config.toml
n_layer = 14
head_dim = 128
d_mlp = 512
norm_place = "pre"
norm_eps = 1e-06
positions = "learned"
parallel_block = false
init_std_up = 0.0148
warmup_steps = 200
steps = 3498
Each number is 128 + 24 x the weight over its row's rms, rounded and kept within 0 to 255. Layers, rows and columns count from 0. The size above them is the row's rms in percent of the matrix's.

# layer 11 attention query, 384x384, rms 0.046, rows 364-381, columns 0-191
size [ 96 102  94  92  98  98  95  96  99  98  96  95  98  96  95  98  95  94]
[[152 119 111 110 146 133 114 137  96 147  88 120 149 135 156 177 129 108 142 149 118  84 176 135 136  87 131 118 149 143  96 155 116 108 129 145 122 138 150 152 132 133 157 179 111 122 125 102 126 118 138 124 123 137 119 173  99  90 127 153 114 142 133 138 127 119 130 126 139  98 135 163  94 148 106 122 100 117  88 149 148 105 102 124 127  75 148  87 139  74 143  82 130 120 122  99 154 156 118 117 150 145 147 168 162 142 152 145 137 120  89  86 145 136 148 100  98 158  89 167 148 136 132 167 143  97 119 123 108 109  87 157 143 177 129 140 127 127 127 154 106 180 136 103 111 153 135 101 121 110 159  92 170  96 122 123 130 124 164  91 117 147 135 169 135 134 174 123 111 145 118 146 124 113 136 135 154 152 123 133 148 117 144 107 125 132 169 133 123 106 124 132]
 [145 154 124 105 107  88 150  65 137 169 146 115 122 163 126 137 101 133 119 133 153 121 134 108 130 126 135 137 101 101 122 158 139 138 102  98 143 110 137 190 120 127 130 102 117 128 121 114 133  92 171 147 125 124 137 126 152 113 131 135 133 134  60 179 137 125 133 131  92 138 126 128 136 121 157 139 141 123 111 114 116 124 154 132 132 123 131 115 120 162 116 137  97 130  86 168 113 109 143 134 118 131 132 113 116 125 172 136 153  95  89 128 123 176 134 142 124 126 116 112 121 156 144  98 109 144 129 106 103 120 121 116 123 142 159 139  93 153 134 113 126 103 106 129  98 140 130 131 132 112 152 150  87 179 140 116 138 155 133 148 102 103 123 119 128 145 107 164 105 180 128 148 110  97  96 135 153 110  90 133 156 150 115 149 115 113 131 153 110  91 155 141]
 [136 149  87 107 123 112 127 199 119 143 145 125 127 110 141 130 135 165  96 177 110 143  91 113  88 152 153 160 134 146  96 139 117 136 105 171 191 141 123 136 156 167 104 137 178 144 127 107 134 158 116 118 124 126 112 105 124 152  85 118 147 116 154 101 103 121 129  67 153 139 117 151 109 110 148 172 145 152 107  79 117 120 127 153 137 116 100 157 111 115 145 116  98  86 120 127 149 119 104 134 122 118 133 139 131 148 133 129  95  68 120  95  92 145  88 131 181 118 104 115 106 116 119 139 107 105 125 131 112 124  90  83 140  91  84 130 122 110 130 140 152  88 107 183 127  84 112 178 135  69 116 136 156 133 114 110  93 137 140 102 144 115 129  94 119 131  94 173 138 178 114 153 153 136 161 102 155 118 122 162 125 114 110 132 171 144 144 141 129  97 145 142]
 [119  88 117  91 157 112 120 142 122 130 127 119 124 138  84  91 176 119 148 148 127 129 146 130 101 123 136 126 134 168 114 106 111 120 112 175 104 122 147 185  95 157 159 128 128 114 142  92 145 127 175 104 144 120 143 138 109 138 135 128 110 144  95 141 156  98 146 104 130 158 128  87  81 138 119 125 135  64 114 145 141 132 103 155  88 147 143 147 153 126 116 141 147 123 138 112 160 122  76 144 110 143  78 120 105 121 121  94 150 133 107 147 143 116  84 108 132 135 149 129 145 106 144 132 170  88  81 143 163 131 133 139  74 115 143  99  99 147 121 113 134 138  91 150 131 136 143 171  99  90 148 143 119 132 110 136 129 140 112 110 156 133  99  71 108  93  80 108 138 134 122 120  80 144 162 144 137 136  97 106 125 115 139 126 140 136 144 129 113 166 130 142]
 [133 120 162 116 118 135 122 111 161 120 129 166 137 143  81 116 129 115 173 163 133 157 112 113 140 146 128 157 145 119 145 100 147 111 122 148  91 100 136 164 137  81 122 101 133 163 115 139 135 116 125 123 126 126 145 127  60 142 133 128 138 123  90 118 109 152 142 192 141 165 142 112  86 141 154 171 157  90  89 149 135 150 118 125  94 130 159 185 164 149  98 156 125 131 108 128 121 159 122 122 125 125 139 146 114 159 148 112 128 141 122 124 113 196 151 140 127 172 127  99 160 156 126 102 101 123 125 106 115 136 128 119  84 155 138 183 142 139 121 153  89 142 127  99 106  87 184  87 150 147  92 149 149 143 124 119 113 116 106  63 135 129 121 113 147 120 105 135  93 148 105 120 124  93 129 154  90 145 148 107 124 144 146 130  99 101 103  77 160 144  78 163]
 [124 108 161 101 118 140 140 151 113 171 111 116 119 124 104 139 124 126 120 105 150 154 150 149 144 127 101 121 139 144 119 153 141 150 111 125 161 111 132 164  75 100 161 130 161 118 102 112 175 121 135 115 101 154 159 108 115 147 162 134 116 100 150 130  89 115  89 154 120 101  70 124 142 128 172 110 106 140 126  98 156 154 131  98 154 111 130 140 121 115 141 105 125 107 102 160 132 109 129 140 159 125 141 118 100 136 129 139 110  80 158 113 132 147 131 130 132  89 150 119 112 112 121 131 133 114 118 125 116 106 143 127  88 129 144  98 131 156 163 136 146 148 125 119 121 118  84 110 108  98 136 143 111 151  75 141  83 121 164 124 146  88 111  73 136 180 140 138  80 119 114 118 111 116 109 133 152 120 144 158 103  85  83 140  91 133 103 171 108 143 113 124]
 [147 102 101 167 163 150 155 130 161 144 125 131  94 118 147  78 153 116 151  94 109 124 128 179 111 104 150 128 140 153 150 153 144 129 155 128 144 114 130 174 135 137 135 122 114 122 123 110 158 140  89 107 157 124 124 153 128 109 104 146 118 162 139 105 162  80  94 134 104  89 136 114  99 110  93 152 140 150 159 107 117 185 126 129 126 144  86 117 146 106 102 114 137 149 110 142 135 131 127 129  87 164 153 149 147 129 158 146 142 130 143 140 135 114  95 167 163 107  88 103 113 104 124 128  90 124 114 143 123 103 155 119 157 127 131 121 121 151 104 128 135  86 176  77 117 140 141 148 110 125 120 131 154 122 111 113 163 148 131 124 125 176  63 137 121 126 141 104 105 175 122 120 119 139 154 134  80 140 143 124 141 144 131 105 124 137 110 128 149  98 136 128]
 [149 125 137 124 134  94 139 128 127 123 164 143  90 103 115 146 101 127 128 145  93  88 119 137 111 195 127  92 135 172 116 106 105 126 132 176 147 137 132  94 160 135  94 121 138 136 150 137 102 122 122 115 108 141 108 167 154 121 169 115 134 150 121  91  94 134 146 181 132 127 156 105 166 114  99 101 129 140 161 166 106 161 126  87 134 103 135 134  93 122 118 144 139 137 130 115 141 146 102  99 118 126 143 173  82 129 138 171 118 138 153 148 118 139 161 119 126 103 107 133  84 150 122 106 138 118 138 122 137 103 146 118 125 109  76 124  95 135 156 102 119 101  89 160 168 136 125 156 162 133 106 140 112 115 125 119 129 157 148 109 118 120 105 134 100  95  95 122 100 120 120  88 151 144 123 120 116 108 157 152 138  99 130 136 137 197 103 143 130 193 133 123]
 [102  90 136 136 134 128  88 110 129 151 159 134 156  83 168 142 134 146  96 102 110 150 133  96  91 147 122 110 131 163 139  86 148 101 142 123 130 134 138 167 130 135  94 115 100  66 161 146 144 135 137 150 108 126 128 147 117 133 182 135  64 132 145 205 129 105 141 136 109  97 123 139 139  90 110 110 138 153 126 138 135 123 125 139 159  93 156  87 150  97 155 105 139 119 116 137 107 115 145 159 127 115 126 125 190 178 133 116 155 143 106 145 138 146 129 129 156 101 147  97 142 132 128 109 133 125 123 155 123  78 124  69 124  91 120 170 115 152 116 121 170  97 128 111 138 134  64 136 139 144 133 137 138 130 132 109 104 143 148  86  84 136  67 154 125 153 111 153 110 108 127 155 141 149  95 107 129 155 127  97 116 124 113 153 153 154 109 117 108  65 132 129]
 [123 108 135 116 127 100 126 125 136  99 126 152 146  75 188 139 103 112 119 172 143 140 170 139 131 110 154 125 103 178 124 126  77 158 117 124 132 103 136 164  78 123 152 141 112  96 129 119 161  99 121  82 121 137 112  97 141 127  91 152 179 138 100 132 121 170 135 132 153 112  98 148 149  99 139 141 121 138  78 133 106 164 128 123  91 146  99 177 156 117 106 132 159 125 130 120 125 164  92 122 133 113  76 108 186 107 101  87 120 102 128 144 182 129 120 126 129 120 145 128 103 129 127 128 144 121 136  97 118 109 136 127 149 108 178 126  59  98 132 121 126 150 141  77 111  88  89 129 106  98 138 137 142 150  76 159 135 140 165  91 102  99 107 153 121 116 144 125 143 159 177 105 157 133 179 150 104 147 156 182 137 149 110 155 157 131 175 147 140  95 145 118]
 [163 132 159  99 166 141 119 161 131 116 132 141 115  97  83 157  75  68 138  97 124 155  96 145 169 141 130 132 115 111 113 156 106 147 117 105 152 152 132 121  76 106 109 126 103 145 104 136 150 125 112 166 106 151 152 145 104 166 161 170 134 106  53 142 123 160 131 153 124 147 131 102 121 152 113 174 176  94 129 154 137 129 138 140 133 117 190 144 148 136 148 112 148 110 104 135 113 111 152 136 130 127 127 132 136 127  97 110 102 118 177 105 127 139 146 100 161 106 106 107 118  89 103 161 122 138 161 146  76 104 134  88 163 116 132 153 137 116 111 155 153 127 102 125 124 107 163 135 159 115  82 155 100 124 149 176 156  94 103 117 142 101 151 110 119 117 141 143 157 119 120 120 129 159 146 135 122 166  80 139 147 108 114 105 110 125 106 154 120 144 154 148]
 [124 104 105 122 126 121 122 159 196 123 128 118 136  86 100 106 110 160 112 168 126 152  96 102 149 143 133 127 153 100  94 139 105 162 187 137 130 138  93 168 126 139 120  85 145 164 126 139 169 144 135 119 121 146 109 158 137 137 118 116 167 175  76 108 131 101  84  80 129 144 144 148 132 139 137 144 137 155 151 146 124 125 140 129 144  85 112 129 107 138 154 122 164 148 162 108  76 140 131 105 138 157 179 136 110 128 139  97 129 116 126 156  91 119 151 129 114 175 119 126 136 141 142  88 167  75 174 144 103 123 133 112 149 130 143 130 113 106 105 108 112 146 133 149 111 136 118 129 131 115 133 119 112 154 132 121 140  81 142 106 134 109 115  98 185  99 120  89 133 119 141 126 117 120 114 138 141 119 105 150 137 129 139 152 103 137 149 145 119 124 141 137]
 [112 111 142 132 151  88 129  74 105 140 130 117 156 107 126 126 147 128 104 125 112 124 148 129 165  72 123 157 126 133 146 109 101 178 115  93 109 133 147 111 113 108 160 126 149 150  80 149 125 146  94 168 125 149 124 138 128 164 109 123 126 125 135  95 164 115 116 157 105 121  92 101 158 136 101 122 137 118 143  72 122 112 114 137  96 138 163 149 124 130 136 153 154 142  89 106 154 123 127 137 134 135 164 140 144 110 118 158 143  75 108 125 176 139 107 135 134 101 143 109 112 155 113 146 118  71  68 104 157  64  88  78 131 114 127 147 155 121 134 166 114  94 172 123 120 140 123 161 133 119 122 121 133 132 119 123 172 150 153 131 136 113 114  75 106 113 158 124 131 118 124  93 144 125 129 123 145 132 119 167 101 116 134 115 143 112 110 207 142  87 127 179]
 [142 142 156 111 145 123 129 111 117 137 132 124 179 113 127 161 131 112 150 111 133 140 106 154 136 144 155 128 133 110 131 128 114 108 107 157 140 119 181 132 154 110 112 148 113 104 139 104 142 127 100 136  88 149 102 103 126  96  98 152 128  83 145 133 145 132 144 129 116 160 106  99 128 134 105 140 124  78 105 119 115 179 167 144 119 139 186 111 165 154  93 123 149 147 127 114 116 163 159 144 116 162 124 121  85 118 116 141 120 108 138 132 139 150 112 138 136  92 151 109 153 157 158 157 121 132 153 187 103 112 157 111 135  97 124 165 104 123 147 125 168 153 158 143 139 156  82  67  88 139 151  99 102 157 103 139 123 149 127 138 165  95 127  76 141 212 144 173 152 135 147 123 118 161 110 128 122 139 147 141  66 119  93 147 152  89 149 143 179  69 142 136]
 [ 76 123 119 108 131 117 134 167  87 130 119 122 101 147 112 112 130 180 149 136 111  84 147 130 115 149 137 156 121 119 127 118 185  90 126 104  92 161 129  94 150 123 127  87  90 165 144 132  64 131 104 131 144 134 119 126 136 162 105 171 114 202 143  59 103  95 150 151 133  60 134 140 125 120 155  83 126  79 101 151 156 152 126 102 126 120 106 128 104 152 179 156 162 142 136 119  95  99 181 134 136 135 103 151 149 155  94 121 107 135 112 152 115 148  96 137 186  84 153 167 126 120 117 118 137 161 141 143 111 133 148 117 123 135 136 113 130 148 134 116 169 139  99 104 150  93  86 166 142 150 151 106 130 107 142 125 128 128 141 138  72 103 166 127 122 105 133 186 161 155 116 137 114 105 161 128 153 151 175 110 133 109 132 170 117 108 121 120 137  89 116 148]
 [143 108 126 136 114  92 135 124 113 140 147 139  99 121 133 144 149  78 122 157  95 104 106 167 143 162 136 101 127 149 163 136 138 123 106 113 153 146 142 117 118 128 116  99 139 178 115 126 134 144  79 126 148 147 127 109 112 133 112  83 135 120  86 128 148  72 142 167  87 124  43 166 141 117  97 109 173 145 133 135  83 127 118 152 170 110 157 140  76 167 140 127 133 124 138 157 149 139 138 110 175 127 144 153 161 108 160  97 132 201 168 133 153 159 130 148 142 143 143 141 162 169 132 111  99 155 115 107 176 151  98 144 129 114 118 127 151 105  93 140 108 174 150 124 140 128 150 149 110 189 122  92 115 126 159 115 135 126 145 132 116 129 150 117 101 112 105 175 137 157 118 109 112 166 166  96 105 120 130 134 109 144 134 107 130 107 116 137 183 110  80 134]
 [109 101 128 133 123 114 125 100 138 141 134 142 152 120 114 111 125  83 117 127 123 155 134 157  90 155 123  91  96 127 150 125 118 152 147 122 116 123 154 121 125  57 165 122 131 103 129 113 138 123 104 107 144 119 118 123  83 118 143 113 150  53 165 119 141  89 115 162 126 158 127 134 142 120 174 150 102 139 123  94 101 103 129 158 109 117 165 134 102 138 139 121 211 135  91 135 120  77 137 113 132 112 137 172 135 111 142 146 112  78  90 138 133 116 134 141 122 127 123 147 123 178 126 104 111 123 186  92 129 135 102  97 137 127 157 145 135 156 166 106 117 160  92 146 151 105 117 165 172 117 139 121 123  96 150 138 162 114 133 118 135 124  89 170 178 122 108 107 159  85 132 133 134 140 138 173 129 141  87 118 153 105 110 129 153 131 132 116 100 119 113 150]
 [118 132 140  95 143 124 110 111 168 136 167  97 145 149 127 156 125 123 123 134 161 162 139 139 131 135  99 120 163 138 113 196 146 107 142 151 130 161  90 182 109 136 201 141 102 107 106 139  66 180 133 133 170 105 145 152 108 116 170 152 110 118 125 126 132 147 100 154 147 147 119 151 143 122 135 117 130 142  96 120 119 151 137 121 114 116 128 165 141 111 117 101 135 114 142 144 135 109 130 120 117 122 154 160 104 129 101 129 139 128 131 159 124 130 147 115 130 145 113 161 114 142 167 123 117 107 106 132 156 139 129 128 132  74 133  78 136 128 161 159 108  96 163 107 112 189  91  81  94 161 105  95 132  90 144 128 133 150 131 155 114 131 145 139 107 140  99 100 118 133 151 160 158 140 112  87 157 116 122 113 136 140  62 111 123 145 127 138 134  95 116 133]]
# layer 11 attention key, 384x384, rms 0.0473, rows 364-381, columns 0-191
size [ 95  99  95  95  97  95  95 100  98  98  93  95  99  95  95  96  96  92]
[[104 105 147  98 106 140 145 117 126 125 147 127 110 147 127 200  93 112 109 143 121 158 142 126 103 137 154 151  92 115 152 105 128 161 136 110 109 147 151 187 124 141 123 115 134 135 152 143 121  79 123 136  88 148 174 134 138 166 162 143 119 126 134 144 124  47 115 140 137 157  97 137 116 108 158 159 126 168 104 108 133 144 124 119 116 138 134 134 143 138 106  66 136 130 163 139 116 135 159  95 158 105 104 103  94 150 153 124 163 133 146 121 104 133 107 174 145 101 123 121 141 153 121 126  81 143 113 121 125  95  60 149 150 133 139 121 122 165 131 153 117 125 114 125 158 110 123 151 143 109 118 114 156 131 121 101 144 147 126 142 158 120 115 127 149 155 121 130 124 131 157 142 139 146 140 172 141 121 129 129 142 118 133 127 124 190 151 148 153  97 108 132]
 [133 124 147  97 124 116 140  39  73  78 138 123 116 136 122 143 126 154 136 154 141 131  99 126  93 151 135 137 151 113 131 183 119 128 135 139 167 124 135 121 119  77 101 148 130 144 114 121 117 111 157 133 134 127 104 118 126 131 101 160 111 134  88 146 145  84 123 150 124 147  96 112 147 124 146 110 164 120 130  55  99 153 131 145 111 129 117 138  97  84 122 158 145 102 132 144 125 117  88 116 132 131 177 107 162 132 122 116 142  95 123 115 126 152 154  88 149  97 134 109 148 157  81 128 141  61 110  91 129 172 161  96 143 139  95 143 160 127 143 119 154 130 101 142 138 130 127 150 124 142 149 141 143 155 141 127 110 103 145 147 149 159 123 128 160 118 127 131 137 117 138 131 115 132 118 107 134 147 106 135  91 135 124  81 129  68 151  66 120 152  84 139]
 [134 126 140 133 136 146 130 142 154 152 127 101 131 158 104 100 143 107 141 127 100  99 140 141 124 133 154 118 122 160 131 125 172  74 147 137 133 118 110 120 136 164 123 120 120 133  82 121 134 167 113  94 156 110 102 101 177 140 161 112  89 144 157 150 164 125 132 146 131  97  55 126 172 137 136 101 122 111 103 151 134 138 131 156  77  92 168 121 150 148 137 115 183 111  90 101 133 131 137 128 145 140 160 104 185 137 151 132 159 131 129 147 100 108 104 128 136 173 124 126 123 154  87 111 111 132 143  96 119 129 174 162 131 103 122 115 129 120 156  85  95 122 136 121 160 118 107 136 108 145 135 180 121 127 116 151 116 145 109 169 123  88  98 105 170 145 126 118 105 152 203 131 101 147 111 112 115 126 128 122 124 134 136 115 129  63 118 149 128 119 126 155]
 [114 152 135 103 125 157 114 134 113 106 100 106 141 129 153 134 129 123 156 126  95  68 151 101 105 138 119 110 134 122 114 144 135 167 144 201 152 155 114 150 155 147 103 123 146 136 147 129 124  68 149 121 130 110 161 102 142  94 133 105  77 180 151 156 122 145 113 125 117 129 144 123 144 154 155 135 129 103 147 160 161 137 122 164 121 119 142 129 136 136 158 157 151 173 127 109 124 115 139 125 116 112 100 124 117 139 110 147 109 136  79 152 133 134 141 109 108 113 136 151 128  76 166 131 139 144 154 160 136 171 120 154 128 126 131 125 116 124  56  90 149 119 134 103  88 112 105 149 104  78 113 103 102 100 104 194  91 117 174 161 102 174  96 145 110 149 164 123 151 135 142 155 102  98 127 117 175 127 127 125 148 115 134  99 129 108 127 130 157 135 139 149]
 [150 132 152 129 128  81 113 106 116 140 109 159 127 146 146  97 142 121 118 128 100  99 166 112 128 139 158 154 100 149  97  91 138 155 147 139  99 127 119 123  90 124 102 133 159 100 182 149 135 136 116 166 118  93 132  91 122 158 103 130 139 149 114 137  52 112 126 105 121 153 115 125  91 122  64  89 145 165 127 123 124 117 118 142  88 123 164 104 157 140 144  92 129 100 104 137  72 125  98 132  85 120 122 107 111  95 108  90  95  80 111 123 124 167 174 162 107 156 152  82 105 110 153 112 114 116 131 131 106 113 135  93  94  85 104 150 136 114 114 161 156 123 127 122 127 105 132 142  86 124 146 140 135 109 148 138 115 134 161 149 114 130 161  87  93 146 140 140 109 139 142 118 125 140 138 127 164  94 125 130 121 148 174 107 132 132  86 114 146 127 109 126]
 [117 155 102 116 123  79 136 130 137 145 141 135 116 147 149 119 127 132 107  96 123 150 176 124 120 139 139 114 131 153 153  95 106 122 124 145 142 144 128 113 109 135 113 150 159  80 102 129 140 131 142 118 114 131 147  92 113 146 156 122 110 170 117 114 109 136 163 154 119  82 137 147 124 117 151 152 101 141 134 115 138 130  69 114  89 151 170 152 145 129 121 129 158 135 133 153 144 102 173 111 117 123 167 116 113 130 128 118 134 101 127 109 143 150 134 142 167 143 137 125 134 127  92  99 149 101  68 135 159 100 166 143 151 101 129 131 109 143 151 170 136 107  80 120 114 148 112 107 145 107 109 175 153 176 127 143  88 129 130 108 102  99  97 157 147 143  92 122  95 125 142  99 143 146  78 127 122 101 104 130 105 139 106 119 125 101 112 148 125  57 107 130]
 [128 122 110 136 107 113 103 107 129 141 141 115  85 129 116 141 101 128 144 114  65 112 112 109 120 154 162  91 119 113 137 142 125 121 116 153 120 125 101 123 121 157 116 107 136 140  88 132 106 135 151  90 110 131 101 152  79  99 132 132 138 135 136 100  88 130 133 109  97  86 122 126 115 114  93 127 166 107 161 170 116 139 133 172 170 135  81 128 145  97 143 162 109 118 113 120 156 179 131 166 100 140 123  81 138 109  90 191 127 133 123  92 117 117  78 133 109 106 132 148 164 128 180  99 132  88  72 116 108 108 127  90 135 122 117 134  74 135 152  86 129 150 133 156 110 141 115 133 126 133 171 151 149 117 130 181 128 107 160 112 100 139 103 121  83  96 184 145  59 131 123 101 153  73 149 125 134 140 105 140 132 102 123 144 132 133 132 141 166 141 126 115]
 [127 127 138 132 117 138  79 171 100 153 177 146 119 154 112 131 154 147 154  75 177 154 166 141 100 149 136 134 133 133 133 121 105 136 128 132 155 141 107 138 124 154  94 119 106 146 131 125 124 133 108 110  92 160  79 113 126 135 141  82 147 101 153 163 132 161 145 116 118  95 170 171 110 158 107  96 139 154 166  96 130 152 129 105 114  83 130 146 104 104 134 150 123 104 118 143 104 159  86 125 114 140  56 143 161 133 121 128 145 128 155 116 134 108 106 129 137  99 126 117 178 113  82 150 133 137 161 155 143 125 152 133 130 193 135 120 140 110 116 117 184 113 156 144 137 118 104 147  74 122 112 134 138 140 124 128 125 161 118 104 115 118 137  96 114 129 155 116 120 131 126 152 122 176  93 161 171 111 139 126 141  78 173 125 146 131 112 155 123 136 121  58]
 [125 136  75  92 177 140 159 138 132 143 128 143  96  59 161 113 111 121 115 156 110  89 158 142 134 140 132 151 110 156 159 106 137  91 110 140 147 111 133 137 124 139 132 168 113 163 154 120 159  95 117 113 103 121 116 114 132 133  66 132 129 139 131 133 151 115  89 138  78 135 146 150 124 128 205 148 173 135 102 174 161 120 131 103 112 138 108 140 142 135 144 147 108 114 131 107  94 137 145 107 165 131 111 115 183 122 128 147 146 135 118  75 112 130 108 104 128 162 150 126 158 142 104 124 143 135  88 118 128  85  90 114 112 122 113 148  91 121 119 118 135 147 117 121 118 174 124 157 146 150  97 136 118 111 128 105 152  86 164 128  87  91  94 117  87 136 149 173 172 141 183  97 102 120  86 125 144 111 150 119 154 147 138 152 128 132 137 152  86  99 175 159]
 [100 150 120 152  94 141 158 176 145 141 152 117 137 128 125  82 120 128 107 170 160 100 130 100 122 141 116 131 131 134 145 104 151 131 174 158 126  91 102 152 140 133 174 157  97  75 136 142 131 113 153 102 149 139 133 174 160 140 146 139 154 124 112  92  96  99 127 139 132 131 142 121 112  94 118 103 166 114  85 143 138 136 133 138  99 159 139 137 141 158 161  68 148 158 104 137 129 123 106 107 154  93 120 142 123 173 133 138 121 109 110 127 128 118 120 144 144 144 106 119 135 166 109 121 144 124 120  63 126 117 168 129 129 145 127 148 102 130 142 182 119 189 117  95 153  67 128 104 117 155 145 179 146 168  92 138 166 106 127 114 111 181 129 162 142 145 158 125 105 117 162 146 172 111 174  98 143 105 162  95 109 118 148 129 143 140 150 123 130 103 130 137]
 [116 135  97 174 147 114 139  80 116 155 160 122 172  87  96 132 160  92 142 114 120 125 128 121 100 176 133 128 122 116 152  95 137 120 116 112 168 150 156 121 115 149 134 100 129 159 117 144 157 116 133 137 121 179 134 182 134 174 118 127 101 146 163 113 123 142 113 126 122  92 157  86  86 152 151 103 118 157 182 120  81 131 116 160 132 126 129 144 122 154 152 102 117 173 159 144  92 153 127 106  98 163 163 103 127 118 111 139  90 149 122 151 131 146  91  43 116 138 111 124 118 124  95 115 129 121 149 144 108 120 163 133 105  98 114 116 142 150 103 112 103 103 136 139 128 135 119 124 136 135 142 151  87 167 127 122 156  79 117 108 113 120  88 149 132 118 144 118 130 151 107 107 162 136 158 152 125  82 114 121 115 142  72  92 125 148  85  98 164  82 139 148]
 [127 144 152 147 125 141 108 124 118 132 121 153 168 129 125 123 123 131 123  94 110 122 116 143 110 132 139 111 158 140  73 128 141 107  50 140 162 124 120 157 138 119  75 130 119 148 179 131 149  98 158  97 125 131 130 152  98 125 168 149 148 138 160 122 147 107  98 119 117 117 148 139 154 121 108 159 156 151 147 130  90 121 129 154 139 111 130 118 120 138 125 102 151 141  73 138 102 122  99 184 141 150 121 117 122 147 156 121 106 115 135 116 143 161 135 130 100 139 130  71 112 160 149 122 135 155 121 127 171 163 102 117 123 171 132 153 145 110 144 138 165 143  79 146 124  72 144 144 131  97 144 150 105 127 119  73 136 137 169 146 130 101 150 113 136 121 138 151 141 141 113 114 148 142 108 135 168 107 134 140 108 141  98  99 123 107 130 126 104 177 121 162]
 [126 123 113 113  93 128 149  80 145 137 123  92 153  86 137 100 128 131 161 116 155 137 108 103 127 126 123 111 112 138 134 161 136 131 120 170 157 133 155 170 188 116 108  36 111 150  79 114 124  77  90 147 164 171 115 123 117 159  99  93 119 125  92 122 121 123 108 111 120 123  95 109 115 148 125 133  95 130 171 124 133 151 149 154 122 138 120 127  95  91 102 136 123 137 130 144 173 129 139 102 136 117 149 126 107 114 148 140 174 125 125  61 144 150 130 114 124 145 157 151 140 207 142 151 150 146 114 149 119  93 114 139 111 121 134 139 147 169 162 140 117 107 114 120 139 115 160 118  90 141 114 122 150 137 124 116  91 139 162 151 140 106 129 155 137 186 149 150 101  95 125 117 116 170 113  78 172 123 179 128 133 143 121  79 139 121 143 181 145 130 121 148]
 [139 101  99  98 102 128 148  84 122 127 103 122 138 166 131 137  82 152 145 149 191 141 133 109 133 130 131 113 144 128 153  95 150  96 114 138 118 133 152 167 113 132 187 145 119 130  95 138 178 103 163 153 128 137 121 117 131 128 150 117 131 114 157 139 105 129 126  84 118 132 143 122 114  63 130 135  91  72 140 132 119 145 137 144  98  71 152 134 146 105 116 115  93 140 126 113 137 116 135 118 134 100 121  86 122 115 154 111  92 126 155 144  64 175 137 129 131  89 174 125 116 139 132 119 141  97 136 126 104 167 137 122  94 103 111 134 126 166  98 163 117  99 171 126 136 141 143 108 130 102 152 121 151 117 179 129 112  95 143 121 173 120 152 161 161 103 127 143 169 111 140 129  64 115 139 148 139 128 134 108 158 134  65  90 137 107  78 149 110 141 111 146]
 [116 126 193 116 120 102 135  84 130 138 131 128  86 107 183 102 150  97 139 100 129 159 131 143 127  92  97 111 102 162 134 159 111 140 132 113  97 105 109  94 154 122 139 160 143 151 123 115 134 167 133 119 131 135 111  84 120 124 160 143 122 176 139 119 139  92 144 110 137 161 141  66  97 125 102 132  97 119 161 157 112 115  95 124 103  77 122 107 136  93 201 139 114 161 122 126 116 147 168  94 151 109 116 134 148 153 126 138 143 157 138 100 168 102 130 119 117 103 158 137 101 163 105 113  91 111 165  91 121 120 162  74  96  90 123 119 111 117 128 166 138 136 121 145 152 145 169  90 124 145 121 121 157 101 135 146 145 165 122 122 159  92 142 129 130 107 155 130 117 128 146 102  76 160 185 125 109 165 140 134 132  92 135 119 127  89 130 131 121 117 106 143]
 [103 130 116 117 151 136 113 123 151 132 138 111 176 135  99 121 125 106 105 111 158 137 120 172 129  92 145 117 144 140 151 157 157 168 117 148 144  70 113 109 163 124 112 143 120 125  48 135 134 108  82  98 123 112 143 140 176 117 150 109 110 138 157 124 133 102 153 121 134 117 109  87 126 107 101 125 151  72 145 141 103 114 162 105 131 158 147 129 124 134 120  94 112 138 132 120 132 106  87 159 157 128 103 129 121 114 131  86  68 141 129 130 158 128 125 121 130 134 147 126 182 111 135  92 133  99 169  86 112 127 137 115  92 157 126 145 144 117  30 135 183 119 148 144 144 118 142 162 126 176 136 105 122 112 116 107 102 140 112 117 114 131  96 152  80 112 113 117 136 127  62 130 158 153 119 134  94 142 117 135 103 141 152 148 104 112 145 144 143 144 129  96]
 [138 155 124 120 152 143 117 152 115  99 121 154 189  96 147 156  81 130 133 154 146 125 184 126  79 126 130 111 118 118 152 105  93 171 103 139 157  81 169 165 112  96 120 124 148  99  79 126 156 166 118 106  99 125 130 132 133 130 161  99  77 136 113 144 156 116 136 143 130 160 132 157 123 143  83 137 172 162 141  92 177 113 121 159 135 137 154 143 138 151 166 136 103 135 147 151 195 109 125 127 117 121 101 120 151  97 116 150 149 147 109 158 161 121 129 129 118 139 105 157 108 140 100 128 108 149 154 136 154 108 129 150 161 174 177 108 143 125 141 152 109 114  69 150 144 153 141 137 130 128 151  80 131 165 107  85 134 114 145  90 116 108 149 156 125 108 125 159 116 189 148  78 122 134 130 142 147 157 164 148 177 133 120 123  99 164 158 108 112 170 128 164]
 [113 203 126 121 160 111 167 110 118 147 129 137 138 155 106 168 128 141  84 130 101 101  95 123 137 122 123 135 131 144 166 150 122 118 122 136 113 116 138 111 143  76 159 123 123 130 107 105 114  98  96 157 135 122 147 105 114 106 129 149 102 169 155 115 116 163 105 134  54 103 142 166 135  87 101 126 136 156 111 100 120 126 146 143 158 118 141 155 134 101 112 157  98 108 137 124 101  95 156 106 107 126  87 105 134 139 159  58 174 142 143 100 110 165 137 141 145 105 129 105 105 127 139  97  91 164 125 158 137 109 124 160 132 140  82  86 157 156 160 101 140 160 194 118  97 133 144 138  94 130 186 152 127 155 155 138 125 163 136 149 117 194 146 168  91  91 142 149 163 150 124 153 138 138 121 121  97 100 148  84 153 140 119 117 151 138 134 100  96  91  99 140]]